{"d_model": 192, "n_head": 3, "head_dim": 64, "positions": "rope", "qk_norm": true, "init_std_up": 0.0318, "lr_head": 0.00921, "dataset": "wikipedia_en"}
Each number is 128 + 32 x the weight over its row's rms, rounded and kept within 0 to 255. Layers, rows and columns count from 0. Numbers have three digits each. The size before them is the row's rms in percent of the matrix's.

# layer 4 MLP gate, 512x192, rms 0.141, rows 38-86, columns 0-95
092:177145091117160104115127138135084109088114114115102139077100061139153119109099174097095116106120099095153112097092127112086176130129108124066196133234131192124085136090118128115130130101189128068143077103136173173161155143109119155154068131121117144140115171196158133124142148094133115127
101:131111152143127160009136149165136112104129141127119097148165189153109051129158163161163151121082123095145102157149107114057109098119136058147103182110158142106145115124143100174133135162124093182185127047109157139118079127124152096128166142092108114118137139121174101127106109125097101178
102:126141117127121129086074109179190084140152078143207176149159125127151158097124092121096123101163151153142120083118145182170112134084182140178175183146055085118087116136165111126084110119145111120055121185114121152129195100138130152071077158147115158124067140131088085137126103107158117094
103:105142108062093128176143124169216084157129118146107147143158195157112129067179123098172081102192111143180142115123090156121106125082140105114108097108135116127119146151103168129079139124111100117156105149112127158148163121141199075159064131079106161138088158088110119131124143133172144106
100:126096126039119166129157166137189151181125109108163114058155052144121138132125109096096137185100141168170121157158168133066199146152098099146147161157125120135168138127147083143113073111155115105162176155094135126136121176087138110112165117135165105096117054136100109130096181127110094069
099:113120095102195117144103111185120137138074112111164101123169150143137056162161100151085118147126117106121083077101104060127102098086120154137170110149156152084073166125114161107176078139124077141136122031124118149133098171091098150154084138148110150144134091175141112085160101088127137148
104:141153158134082101091178109040162170074159140132159123111152136095133139099117129095147142119128122122105137170125093178130124154151066127144120169168105178108155130094134124162146146126091092122121131148119110121093123075093105139119177151149157108123119144026119135121126163129164143062
095:141148179138158102123160068117192101099146124164129163106103119084124093179136116186144142111131119144143139115157137106114140153103113135142162152083164094141103114137156132139166093171095134133091201139111098127095108170140150114090109138135154132192135164147140129113098125129104096136
101:158127087129086120122081146115066149126198110098151094103170112146094174135072138139053086154113149171109175163170150097159153065131105072172138141141141097103107116168154120094112134156180053123122101139168119087115149134127129120131141142108145115180142142180101151098187186071133124149
098:112053128139141136123106106125098150126125128136092146133172135107202135090178120161080135081076095164120130157091182099058169145090194097128125138133103162134166133181157085094146109171137112135110069150117157128137093150047138145109104091123101105103127162125112132188142084152075120073
088:142135163091129097146127159132129148104091138106128154125173119135207141146102101153093090085117151145130144094105145200105136123157136099109074097180116097045207165128147116141149180170187135127185156174129146095116142104182117099121101148076111135099123114136111099138122105181124153074
099:138082153105186125083139106156163159109168139124129103139166154118097165095095097135091126105174089118137089165122149140094095195093095099131123141160102144071160196123122201108158107129114148064116111089134200147142120080167081111179197111079142120105168180122122137138101166094117115142
100:150175171145114119094051113108185114113137086118090159101152128152134082131174112158104169133170090134128105173071107144169115049089125093093153094098114148139150253108152168128164123129095133105132128183129101102142081126132087184152129123144120143127187147153103106090073095145135204148
100:102138109123141172104179152097140118108145136096110071136149152109131102147145137120076127109199111129120158133078124108141115125122102149062119092190118147137214160137146165178145162119091112131107219134150097073143110054121142179114155105129113157066104140122135142155157158151161132143
100:161105089110093143158134149106142121149117178091162066163155099136165140129152139119133091067113141129116173142128126090126140125032143099145035146180121132136133050146159089126094147117106100149130161096124119209037101093139124125133133096148138109124092104166153070150092101174126048101
100:192091122084052187080112123131170136099141154121107118141149136095182185132155155155059079184152125117135118142143128166140098100166131091142104054120137102158133128159115120145142126141130137080142140118144116110115146101114095169112122076099082102092130096157159149102165112131022140103
102:116158163081180093080143102128143138122094140130128159157113117174097143082089142149104112143155075136134122086142153111148050122151167121102059120113149163142121120116133140115195164132130142168119189180155133115139145124123079097125115158146193149181127134141088176082156090105073195073
096:152178109109078137089084173101154159102156150163179156146119097167182080100107137113114125155132132100094151156077080118184132124120182114131133090102103136101066173132134069171146147164081101086154099122143117146112214164148107105125119084103123131121108115080147133066140153180103201152
101:105090097138155174175168089138118131098075114138165163110105113111108117109061066187130129106146119132087139144116159101087111186131137083131078183112135140133092165149119186125106108084103175096160117117127160104125089102099150102088116141170108169103098099088121130069111158117149174078
095:126118128146143153158081128163123108185163070127142091097149131066115120154178095171122179101181093158133083167183134106124116098145125168148155031146165067106155142155125140124140146100122105142171037139096105167163119121170154150164086140070109083113071113167149132161139118140159107176
098:165145166068083162102170158143107117138169106117139104234157088099084117151161125115155114148108176083119101104118120094149177066089097137176128161153133079081132191093094140122147137163100082137113124084103130085099065143070142098167095106156136151144128141159170131095135111148122164108
101:093113160080182122113151122150062150154166160135131109123164190174151158098166103073148166159131178094185109113144171146162127068209098100154164127079196113124155117201122105135168150087096106117107099127182117144099146117098135094126124143163139146187113161065104115140134099084145102086
104:132143143155072177154132114181167086171108101126129088098150090118145162061062086124165147057165117131135092167026106153179137185134082104123120153089132149080147137096126130129110122187156085164122139082137190185138121168169092126141152096191129129135157101106127115115094125084153144048
089:068176104118152136160081102124129142148110079154135128092145173199084103118146082136149131124144096163085120132094108065136144178074211112133121113144115157115078148133097169076076071090177148155163106122099116131149151148108197152173122109185110063112118140126120150119121122124186057086
108:098085130130125120133191133172147130126120106059106129087151109110122107152120191084174148105122061128161169131130167108073094185082107061152137088142094133088107138121203088138096084136121171139109159090104202157113117113176132094067127173157098120116109079116132139124111138144115126123
096:126110149088139140142116113094109193158127178103169092161144112110143176164178085138140120093146131097190176134080134123134199104116141141161146088154121159111107115114141115116186175161095136069137115082094150135076143163128066144160149136134157145142167142118098112126137153106122108116
106:138151136175023166113102113102170107101116154049177159133162108105104117150109075118159120055162135148151089138118133178128146140113140093064115059121161089112159084117188191132183105118091082071146141105056055079137186158129095116141150122165099150167127147062157132115180095147115133138
101:114148130100160163106108162098108106141042126196160132095152146175096133063124126104103157085082060168139207106111153094094097126077133145158184127147129128145141146113076108124146072102135095124142099134104089178104154081126103079135102097126113079105092067123060175151150068129134137106
099:119109188120119125113139059045110073095147139129076130080137093137154155120155101080169045101132129078151220106143156166106142124101111139108190133181130140121120104072153173135172163138163136116093141101080095119165118130183126130062096099108135091094111113146166173082093076117077153139
101:101134200122101068185139114060118147143090108089110125109123146096147151157100132128131074156128110130125062131133135131100149160098127161143092127159184098117127151117086108164124116156110098089110060211138186093105141137051104123143113129179162080123132143124101145132138107118088077104
092:080141160105086080167102108125146153147177143115126146132132118113107131127108123122119097121143103109120073189081126120077130148141075178104101086161097088093140157142104104204105147154070115084132175106128117138115101201137114105173197074109094103113094129145085158089086138141156179121
104:098154151144147100180116140131136059188146159125122118106170074160133154154100167092133105158128142082125127119131131194150167158163092126098108127199124139164154183075142143125076129134116111147148143101067149131176116100158129167085159144062157152081099109117162019152169105056131055181
103:092110062153071141152082202133079132089086088148107095119086109109154124174172138085158116149060174113166206143140148130081120196041114119113154148108167119137125144127101065144113121137135095107100120094090121052118165163181152081140145134094163143066116123189153179150129165124084089142
090:069142119171104100094160077129110117106125129098087108175137105144115161158126052158077097161089083150090086091026130130117104116103154110169182154151158099105090139158111121076103095123092147104144102160099170146120102085111151162137101090161121145132099066150139144129116132076144135090
108:093128159091147104103100145084177060109113104161068130122107168159155104094128115124141139084139176095154122118083163114158105067131135116106182124168127150123112176101088112167139119104155091143179128076121132104168099149143122076158086118083214137093117162123123150112172134170134130158
095:142070075078159158174160098181118088139120118199111139161139099160176116093139103172119153154107110078184148139065139154088144114148107123115145145098134092090115093177158073072135149172121093105117124134100109157127115092099122170125136173133091129160113157119156099113195160160130135144
099:036114103107107103157145104092061106078095151083105017124151134128114088126177090109056169135116151130122132137141126106117170114074111143081127056141128103112089129097169120123140119139157100147095122172111102148110061143163126149129201151159140134115117153163153119116140142134158111077
093:147093142052196151117125134116143186143146151111129116119105176152104111068139154157136177155107179138114162146072188149122137119080060174189199131144133047146102196129129166118134162162144166122151058096128125141123147137152095084149133160101103124157143151085139130150131128155177127079
095:148151172077122182152125098102151118108099144107164094155161167136126108125156248142159159112158155087143111107107078117161113125042116080157125101155056102076078139113088109083054166115123162134161105148110136124132113130124110173195083113131117110113140115093104110131180112101195147073
106:118157103140051094091140112097103139130114107147108163156134145158136129142116142132159121102120144116150130121158078123099141136167129117167140073166097104147083154061117112089128159103137053186100071098089100139202131086113127168146123049122092101127175125141159130143129117151098068111
109:112132106135168133187124120117111087108094156126155111110129130125132168120072119138101152141135142092153149149137162124137165162117136104115152165124106122163187097125100142116091152165150184115179145161212182131185100150104168148119118144175115112140138144073115135085082194137081172109
090:077092117212161138092173107188130082142070058106109049078128094128125146147130124139089177166108106166137112079096091110123130071101142125096145111117156114080186116143146090077121129128123158145156143166133148217175122105097105198119096150126140174168150095137137110130153165081089108079
093:134140162142125149156152101147100051094125107112112155104114181141078190113140181130151158083117124091096155090118151158151081069159090091158169138148101115123156052125130146161058092188155150140042099129112114087132026151064123130143092154106109116142108127050120130060092077062157148107
095:166093054078089099173129107132048141126094163195127119100134130148132149166126151146143135063107109106139131190167109115108139116090100091101169168163173127134140119166141158212125096134083183160150106139122047094092136086151076121066136133112114095116124130101115128097128066172122152108
094:106131112106075144117154181100124096109154120116135118107109130146066174144180139095115150148196138203135171144131092153122102135111059084116120141142124118141131140100136177151075120150139108163099063098099172154147075142115124150149133108150127110176173109073139109094159167127185123122
091:089218118095155125122149123116108084094121135218169114071113188141128067099124173124130131177151077137130168118127169111104134136123136086068133086157162169133161148106155081113087145127140109139168124108086164137120130131050115091113161143145147130162158073142156043173170138118117120092
104:165138125147147077111105162103127162154174180112103148081150162063149221180138149128170141170114146124118136163117143112119129116138175111148111181155176100155187085136102125158126072100158168169085118170151157114131105061112125132161113171117092145144124168100154123107145142137125144084
101:174063098195144026117122142159152160140157100128202152125133127086140119110112152116127129121200159168130124090106179139117131086165136089079080084151153110081109116142164109112079113123120164140135084158119132115168134093087073092134158092137142092168134186081096176065177109136128074141
096:181080113116124156167116089063140094155109147109134156108143165134120136120118186126128029179094118152125143163078063142150077137087104087140077154089086123133119146111155139117168125108184131175135090131152183099147093146117075119138155091149130145119157089198158129152154151135099112173
# layer 4 MLP up, 512x192, rms 0.148, rows 38-85, columns 0-95
092:047160149156082085125069091139194149162155167074058128167113106134128119108170114104137136118131142113124156134183153146152113121101167174159126097100160080161175130159161186097100135157140099167104154142101101051136125062135111111184119124151097160137145145054138163146143109121112132154
098:139126114111078181102167139126109129141137050142102132153081117129144136089107123130141109162125115184087133161110101116136077129166160110130128141116084122091056137114135111147150183105211128114176123122107106084136122158095162111147167128147176065135126103183099124084101125104124105111
102:078119121134112131109164122114107106139160136112115165090059081099071175121159098079092156195076129166115158139090069126109117157156087107135125149136160130123128122145128108141108058103087088160140118127086094117110104138166097119168103179037101149144079102149148156151145174119096050123
098:140172139187066162112086136186135103131121113139067134108128175123134136114158136122107123086133102062094156110111101120131117127124066124128076125091125135137169138146130118156147124147114076143140163158118121108124128138084093122124128135156167119110136129114108140155105130106084106176
098:126154116201159120099112119107082071057154140100118130149115228100125128118176142093205112062125127104117171145131149109164094095117141157089098110148129076154106147102114135130153151152111150142111061097156149106078151082182125165147113104143134138143164180154138146091153119094121182200
107:162139198145105097133101136153113128194151137183205093135104118119137122126160138070160158116182126147152133132112141121109105167115181133168112071206112093127062150103128173124126226091147122132156142193151153076116148131102094085137136161139110133187091119082106206111122169100145125106
102:114173137066133115094139113201138119110141129134046111137128105130121149122091088166089097175115147138090094107112099166170106109113122150157132143112133116076064120109146145150138085153143109073129128063175174139152091168067195134134144049156058119100093134137086110077093100079113131124
087:089190128132106112126149160139171104134169089140098114125118112119098171135151117059115105133107186206085170106144109123088140116111107099128109174121121155161099175084107148139145125142128200154154116110186099092112076193129092133052144154170142039133128098129125136099098095180093128172
104:151114107064128223122104128091172117187135123086166160124158159158140143128136157124120133144099121183109150141115124101066065144130146148144168119100078136108100134100095160041135137135108145143156087164133173114153073156050140140138131123115095147175123200086103153111118092106211140106
100:124150101156135161047136101157106126102129114104108156157140180173122146132128129191108143076171112182108144127142154086162087093072112147159150170121171149157136119132120079147138133111140114202076166166109107110146127111133132101125114157125114114121167097087118126088168186092104134132
090:194147164140107141048142118160122134118165079142138108172163178083148136158121206167162085171140193149177116180153103108143127076159124134188118103117145104170106106108143113118087158127163103169116157114188129154102097136163108125121115163092122138180143104130156101157135111099213144100
106:097198136104148095103175135167110132102111097173179158137115122210155179119070125159100130162130113121095135127087135106131140153103073134100094103183107114067099125102135202078116137091104165085104174117102166107135155152167217115173169107053148166067153180083129137109162085131172139098
104:184135167088084069114089124122076158119156106103100123147113097131109152125112123137137146163076132165108064114156142128102139074121135184175151131136111144163125153092164168095102101142117104160069119143100032154158147167145085074164072085159142153147178172101177069107127161114078092122
094:121194172154092060051147098126148123131083103127140095149158144150151125115081108134147058132115163134135148121090105138133107109142123083134098130104110141152153108076061121150140160097095103091158176117106143159144057121186162121155097141166136115124147116188161145112157137141164109136
094:107134133168130071110139089134165107128126211098117107100167103155077099111154114120164140166076129136117097099176157116128165135188127058108131139123145142132179216099100107143128060177154057165103151081159114094104148099176138096117145135122118144139134085105111126099139077142190117138
104:113095129207156091150166100095189122091040143115139197147134126116100116115111157124089118118137097087108158122162110101116139103098112089057132149121128153106173108120148159099090120089109096110071137174102195108105211124123108058121166167128094110170132106034147126152111105124126135145
098:137138125187110141123090137129110134175150163119148165147182154133135140141116139176159161143156178136100161130166075091076162106066106103157187119133180126117083149025110142148090138122097130115154124091065097164133173118152172117131089119080112093110155148120175128114081107119205076150
094:129131076104112091099119075114143149163151105121109135155151146121104139115104181090167131140115071080140126088112123180084089120086183136125087102115141093126141066145139108140117092120160107141081116105135143169149136159116169130183074128141089142174138139156194130139178080104092082187
102:071071109147148096130112102146113146126151080106146110176115174074029157080076104196088165195147074171111124163178176128147123164156130172097062101128097088172110131092139116082102118169110104150148136070052136108185155095151170125138168176095047110165107158119116100147157139060124106128
099:149146105139090154130146141081176074086104111090154074161106140154175150144189143140102118105092121118135130157117130162136143127180075151145104148092081135138161139154129058123156139077121114127075125140153103152112060151128164092154092127100128098146134151087128207123140128105143069097
102:120133098195093091095165135076130103140126117097106103135140154076120129099142106159130168144101081166155039114105127164105114174119102147110137123109109127109044127110131199145134108128191172113179119123174133143132180125176121114112140103151097129087120121151173118084107157149159165129
097:183178126066154082192119082179102145157133142189138091144187127088081136143182112137190116154118136113185174131149149135119151097177088136152201151110142106113150127172165171174176119107141119142110072071150150160141163128155155091146124152167116131142142137131118094141202093090151117078
101:072131121107173100127093084124071127156104149109110069134144065097135124165168132099101091135138126143101129128119108089200094150185103093170131126099045086125214108140145166119100105118146121155081162124074136143096110114102148098158066141169102108158066117063163103115165153152082136112
080:103146116117147095155106134164106107165142153166127155121145134156153073093147128167115162144150115135093118131110115179129102088084169132109098108153145134089123126145091150132102134117177095155147093128123130128164125094078246170194167140190145084090157120164201146136101100100229107166
105:152126171118161120094156178122128084106130100090142115142149110115059129194106183154114090092146162122119104141077219113118136156063155123141112096090067119105120120113154130149097167164190137134112160116142128169126098094110088126088169163122162159102187138141108149095065053150109125087
093:127158123114132119160121112082157140149158080151132134118175144105146177123149078100164109101131178125100120168182143113184089053152092141165087108161162159147137101134096148100113077153120156134064098161138184152108163126204140083126120145128141152175112124087165111188158132090107054146
101:115139087155123141155129103114097114112090104119131171120130107114114077117162141102136123105134094139147162174106115191140194137129103088131160120140179142155155155171180161131190168119066117134136160146133072092104109174148128157136124072193097159141119089166171085089158127176158099146
094:153144149143084150160088147106100107142120056184138126099092154152085122122175108105083099113074120165157186136106202101105121083129122087094168150163153150189134147184098151101226067081097094139121175165167090115117163133159093107130138108100151137128071109163154141171143084118110114089
104:079055137062150100137133137082114090170145135154059130143152145143149158146159195101145102076128183120136095162115171152132146035071183102154141142140155146091099099123143089163135099104162188114093092033098089203131152122135162123153143081151150138043157116131129152124148165117106159173
107:104183144108163063140196084139087153123080099118155088120106174097115125173137172098122115107106152161105156061130111118108160159126095182151136108101113110125100072116109109146105113099136121065142135151137114085059196159119105110149159097165134128141163151088144161141100159100176178093
090:113132146125087156105121106114179081082103109149135138106144149151174162127119105078102089077133190138197091067181119149166149135145155127174161151154153148121159091123113140084107100160221130176118135163073147143125100105144142213073060158105083119119119118075144089186168125123080088157
106:129114179167092131164110125119099105120137068133154118088125191113196221113159093142179160117134110121105138085144165128139079162136110129095133134140109082117074166082133134106095121141205126141159190159133177091165144125122142182114195184083148106098081131098136123095137112183167118135
099:126114049094110130121073162125076191099060061111096139122103063078166125150131161082141115150081145134158202122138142101075057156061166137152139146155121136165154153168084113164155121149116102176117094111101132065203125148147136138100175139092217131105107108148104171091178126102124151132
110:102144087125145066063178050111131176112122098129154090144188152090122128155090143113125100142154169152166108131119133160108145114105165153127148121151102154117126182114034094151117110148089145168143122109129120128152149108061131128120134122140138117128160137166161111109114130098143152172
096:121121112090196120128134160069158150113176120147045116188140126131116117066118095094092103129105144116086113118104183057096098096099111122180157142182138152127173124083143094139099116144123072087116114132120102175170119159144094088161110139086244153111111179089143116143128128107118083150
100:124159148181131103102116199127158092157141126080119137103107140110082121154130051104132086167155152155102118099177102086154094133120147139159081113121097122145149185097104170192071096089151191167106101101201165146122098155118171098099140104091117092107105164110074128152123163165146142090
102:078137130163100104122165157103132088141196124210124165143126116091172115125094128105191114101073160139170113132079203148173118112115047158172182173115095115137107165138091168124082162153149128107145171104148152131153136141075165119166092121165138095117138098166089104094186119104149157162
094:149194117139141030141115136133165069162121093132131118191135145141142156140107150174135096120208130124096109083123101086146083136169158080143090125136092186146068106185129132045079084127165092100168130108134109114091148076127174140112168115150140085116117120113027118109132144141154180144
093:142091106094109113189181123137163115198147111117132125139174131114147061062111130102132113133134113166128145129151134130150138188086117109087096110178099162106092176134133140160133126091067117154174133092141116098168084148142133084157098130127091130127109149128167125130172190111104146121
098:159132122079118180143106101128159076060111183118151182139118090124102135135101148084122127116173191143167150166145147134140135144159112087145072128059176067150144143136167138091142162110101108158088125135150115140091089110136087161171124158126131125150098099184157146100177106107170131162
100:099124166139138142094179076149132124109124167129124140088157149154137155103115096154128125166114097125181142187106129146127202174115093058147101149175074158184153167080137117125153117132134198076159185108172142098114115161166114157156067199126137121130086107209097172102130119152109104082
090:176093090158126100152136083214179154172119145103204129085155174063138075170150166146118147149146154124133078174171082170142148195114112126094135123127094115125127174132115168097144111160138142123118115133177060040130132085110091102110118140153127174117107150109086137123152168190193124117
097:117159114112121136169168116114078100092124184152102090087134173176110150107126123104140128168120142113167086075100098140117131119132099137091189164134130122162085179119081194165141104122118183118071163166126170074135130121131147146063098095120165123127121110123193169072087099072111085132
100:100051126102131133092149087118068115112117144102108122083108128100168160154099125104151125114100097168131126162044165123118128070163146148133191131088119116129124079128128177176130152152096192121165110149083183151136183152076077123111174125079172125125139147109128182152129046100124123101
089:090119108143138057130080137115108112161157136138117119149150109104166096097076127143140083077108144186113136092123129086140143122114135182051133132092149085105166113127061062141119127122140124070166179182120088097113124095084047081119133132111194128164092108162129155121122124144101154136
098:174144141137166088095097133139176175113085099096155179137130112098120151124093146163191132121095128164167117129115113118125153112129134113152123174150145176113082144137132128163119143099106203177140064134149165137178156127127091159090111062122144175155151174188147140088140096079071070163
111:184170154116210138087134147111170123096113156155129145096100097060140059161186160053110149132052098134159152126141159164124118125146131118125139112147129166134112153116071107120142123101141167139115123200122152161116111094148112111128143084095174147149111120169170140145141088102129096182
092:143115146078160106150108189137172128142182109106188160096169161143132113094119121179078136120152135134132070128120176112077163163123172116085148149163141197126071152174120055113122169103060145142082092193116089101123130139107158106077099086112183135089137194119064164100183148097129153136
# layer 4 MLP down (transposed), 512x192, rms 0.118, rows 38-85, columns 0-95
082:170143184108123141140091201083173131149160098089107125116136134133135101148099080117179141182122164115110126104093119120111126110153155100124146113117106152115175072135146136097122150156183083121154136059150122119115175165166085100165194122155103144138145091148105164176136110078138070114
100:196128187132165154111087115095128135096130138129081193155121126153116139077131088132108167133128123118095108154115099114139125157128132134099137125186135189125134160153151122147144083145078079102109136166141141115104211092091146065157122099163129104104126156110110200052122135161133196122
093:094082117132117132091152039139167116146117126190165133120155135143120144191150115173149087144139183074122084079119130079121117132109148117088181113106130099126107119106164124105081163103112103111164142108152109128086177078130142072142136131154059145090099085092118161150145111132145102140
098:131136120107172136184110126091130117084188163142187125082124077171116103137121144171126130089140126109108151169068155128114121106141083131118107098171122128146122197180095106109130144183109160152079161060163046119112039111116159111089160094144157127136112149102139143110128128192182162098
098:144104101093157127126192122101131113153107094180086133139140107051125166153139122116134183123080117140096084097150101094154115124095126160105113154118106109143184153119178149177160074087124110112131095115101153121121100135147117146133095181105143131049140088179144178184114101106143146074
099:131085082155130145118130092124115140142103129162082165114163163122150141127130115084209131176081136175155156092195140171093143162151120117133157204117137166142123150121112141165123110134174142125144170100154109171081136106146113190155133045183123105143133142120126155152085114139092121122
103:161096141144104107061120189143163104109117146136086135068155066084122151138114137067146113126113072131176134151118147148069099097162161162133081142077145157096169191234116118065101152132171144124114179119150140159157128104086106140113116116094069108110130146141137145176140072090088072161
088:182096121123124154136117123131192118103100166119149118149125159115190107151132150187129103162113084097111123122159113104146136182177152146092114106119156146100177085185163106154148165139104123088043096156113133161109141148100134172150146119109146090092158153127187131135179111075151128149
102:192115167151148113170206165125130119186139129111038129129131150129143141162121075167124134206135079111136149142106148100096128159126098074104114123042101024209102114187097167095173135119164155063125141174109144110116119190143067093123135090201096159112054160133151151139108099144135163136
099:123121167041112085168109137069107128088078142127171098147181110098149137160144162128072116142099104104082112141093118147111162135123142119092180150096114120067128109159187090106086147129115169134130106084181133132153112093173186092128139130158085122144108095152090156173077080049098069121
093:167111113099104142155120119148173142073092164136160154096124100122121074182132150134171105121122099065040121086148117139086170105128147023058113159059243132083139110197090106104121130151084127110163107089126113133150135135102136161145145172124081143129116076166107131141145120088077109100
093:076145137148119119141147108105130042151120144099079118105108081151123112083155187104092137089088166090137095177128126083116145161148121127127151141081116127061161161111127106133170142140128107164079171135177127165109067133135092140138186181145100156114170098117118175110174151138136151161
104:055153161167131114158092113107139157166104068108131145152119075139139101103144113104086083064102124104121133151152136163115125105161179084188113049196121195140161111076094156132114087091131125084097186188075131078120164147100103161111128085074148160108158118068113120128144139111088148142
097:155087136094122199188108145123156144133152172150095096130130142111138089123096161118133153105133114102154162125170096098085160101187174080101121131062161110100138124133209154129170129114114166195069098146142166137201143157069138180154094162126160113067093087130175221188185127147131097127
095:126133098118138148113147163120181176083116089087151119186135150093148135136132155087157105101123147143102098143139083132160106072098163108119074136197130197135111111140147140190095255138093109112136145123127116154117098116160156117172088148110147148123170064206132025124099114164107138147
105:158103114106099129152129183193157146129118098165148120096202059143121145143169159090142122140145082152135214145076132152114139138158132117087141126027134140141161097131141103092137119110091106162097112081111098154197099124111191115152160135171191147133113127119098162087137107162173135126
101:094127059118081112127129159134100129143128072138167100120086173108144159169114132135121114124127185140199129128103113105126168075154097095087137144153121139180125126082135152161139177105169164118094184058138158124063105111108180165090106073172158194102120068123094161128094105139104125151
095:163077160132085122133101129093123121134048115097177086114155156137091131100129106132136128210128132111129118123107148182119121112159143069091081047049124128120166159144177125148087169106110085075130149083136092097119160139171156107119105153161155150116127064161150142163110175146106093169
093:118137149101151086163077096080100147118119121153159104128153102169099114132080136127087073074152137108070103110092169137093138115132103088124174161104120107129071236145152149101109157123085132108112148175194159101150136127115110084176133105139111145187153057117128135145091069132143117140
097:074118113197121095118106127172110096175072162131093136115150157068138141182084147092079190131107122114140176137155163125131072071095102112074213157149121046148146171153168151143179095120087115101158089115140128143115146118156120180171141163172136145051114109084115068133130111144162120112
110:179126144118114082147115108098147160110139152107076109188163111151167177130142139181090138110125108112117080154118166156124150098155147117132128099095141108138186161108088146134154131123158137117171144132127106102184199164158132111170185155042072112124121133114151166119106125149129124174
097:156178136090103128147139190163123091137143097099065176160119154103133104090115070213157115131125131145110124115086104214179087118121127130115123142198076110124187110094157134137119103192107176087154137155128113135139144126109139100109117107084121110167095121103119074101110135199147144148
104:095101109131143169150167087153198159167117120079100148136097138135152116082091109137164102116139195147129083132159109178137146093157181121172172138177197119224116143112103129124050078142086083131151075083114126120167122141140117137116138115094132156128137132102134068113104155100190112087
090:171138124142130126149159033116104117170151155128072115130107137135107135121147099125115131071113162130206168128116110083138121111130112158211127120229127120164119149102097163184127114111123165140152123191144127107071113105077108124082096041106149116130149203150133054042121158188119123120
105:117109163162167158099141137164103162105121183107130092131122088088167094065193179103087097085105160097094150151178121114142079112099115169096139050086120123136047097142129044120149131162113142153155085104134103143131119137116089150109151125097111117132155142081106108078149117095092089149
094:093095144138088090132143123127091156120121124134136160107133153110148150084163146167119124105142109132110151085120160132128141210182133121127147122089173072160132090098153159090116155158106160100134128151154101154128173126168125092108134090153146145153147200120082119125155147140148094166
095:165207105155164116094132084154111105120172121082152122146099132144136054112064120174103137149102130180126141109147133112145086080144116109113082113150097168177071116128125123152067089153180132170182143207113110116109108136120128121103132211070112143134121174159124107071151155187153122152
106:195139140110166171128151047168099104163134117103073117099137090093100161094129080155102168077091131103185148106134099107112130072131109136190111125197111089146117169061123108183114124134138116109131146200153090119109107125062149182120091084131155132127081212106092091043110151204145108147
102:128162082137080098134115085177127132111182157180141151067128173104122096068151091157091114141142102086112136175104139116104114093163021113153133103190120130089135107101138139126137098121098105105148123142155104072140163095045134138083117109112140178186142084100142103175151124201152165129
107:168124168096128141185150132132130162075133112110139144128090180138107179145107148160140141161204075138134124134170123109093150109101131184139148158087167183141097015175108098074104106115147138124136111096122117092153161112121142182142108087120136129147132112117028117132178155139146067140
090:106141151079167139120117191138109072122091111119122128141114091130145135111091151159141066159178100128097147139082148150087130182162041132085087106040132172092112074160125097098112125113168162099124167064127127139107127157157148154095146157085120171126094087105154084170132117115108106098
107:111152109160108191111151074152160071161116140152109155062114131143117077166143137121181185230151169147156147148112114140071134124178134071193136148149158191121109104114103169160118140129156162138088107131137135110110166107211087088137118096106143125103159189105068131172138148099097115129
100:123127149099086145119124103158115119110150125138109113120083123061066130096159161117109131125137178159150077114145142142141175149149131102140103107137108128080105162125109109142106087076085121110160164080130173135069210137129149067097108116156165116144140126072094101124113148148150126177
107:069141091114054127172124164170126132103126080115140131145049162163104114143185146213137104117142059131094128156129146113126160149089084128093137133172099104155182092136179144113138112137082131112047198180155156153117099162161128124112136131084144155116121170135116131155159089136104076136
095:171197094095134154100083080102125115145160103135117177053143098089141099146127092176102176123109152116177118140155110105152038132098158127229125159158092117133148162096073142149164123160170101113160116191081128117117074112128049128095121167134183123128094179112163130056092120179114137139
098:136097079076177100144133122107143106193164136112141135127100148194116129222136063145138109133095139149134123112102189111113154103124090096106157058187141080122181135092123146155146114127126178129033112101083143177146192145133150134124128153163135114141172081135128117162165109105108180105
099:111143132149135153148079099128112108131160102138073082144123118123149120157083142148079127090164064128103099120158103145071156104140102124150121158129133170149065113138179106117152175150117157174160106127149133137176151106092186160178086177091040164185164135128118132160119107108107129148
096:117084178097115148096082203139078185090160159109141123119119170120154073149133161053137105178120116203123143151113141147124127109110127126066135119025123160162213103152190161110111190149115107133115081095101205109170106142134102142090131185109105094146170140170154128158116059116089072110
084:108126100115106071160080171096184090121127070150063100147151157141147150141131128101164084101114153092119145132122118110158177103155137136146166130086140158170141118056126100177147110121117059092115113141193158115139181070131128164147180133137161129146134114170036085086086153083086084150
108:123145136092168132147094161142096154140116096106104082123148162114137086075107157104050119147112095133117133161084068169165092080137155135127045118104137149164144107099183078076099134130167133123156194071155126129139171161093106125107111185105196092124077159125141173102101130175136139159
102:099133174105135216132154093164157113160179134144094133145154181083110081140135066131085176148099106151113133117143147093134120120159144168198124104197056087122105070108138105110096107058158110157132141141118145153111082140145104097097170073112227141085128134116153108133162096186115087109
083:076215108134135170064140119075091097110139112093065129210123083140109149114120107090184123067101142157064141120110162081150127073131143140088140121104107133132124084060159153172135129097119157158137123082119101171071115152132097109129155108113103113131141169158186121124158119094133116143
092:157124117117151145115162112147128161078105132131059130137157135054146140106208114127154123177064143140163121120145088132151162117114124188126136161121141102127145119100135141117101090134111155146102120079134148050164127103103125141063065109173117103138163156122103147076124094086158103134
093:237171112139144162139092103163127160106105126143134136171110110157114123092187097152102119131116109099099156188130105129202132115162116134064140109125091122118136146166120150163123102130105158123141129114045089111131156091124019105100134076156127092102147149185187135099134066133196116168
090:141100145107091135118186132094121130136122212118111090172129198075140159110096161064115118201192188147155138096131081126126180146107103131052147135040139127124148158100129133154067216087194141159086041114095172107125135122133123111109148153115150137154106092136153082081140102121117128119
087:094113136108132095138175143090108086127143143090077059081161126102155145127133149071107126081143106087150163146196123105097108112149135141091147074060091113122150120121129119135177125101132150144060146131178092099128104075140108166076155230072102127127137105080131168194109120101154113071
113:166139173109157147119093086159125139099130093105090113126096093126137107105160176134149157133150118125171146112106110131078129098148111167130162161115143121087123129137105074069099161102179116140131127121171134034142120121072107068098094125149169107132120199116132104072144149124147139105
088:180140109111180162143130112138126139147130149108133093087123127143126081070152194163104139093151141121096096113159136186177141092094125171125060092101106105152135108118109134069122124092174133126110164126152178154148108166128096115104129142070115129103098105123121197128109139252133125102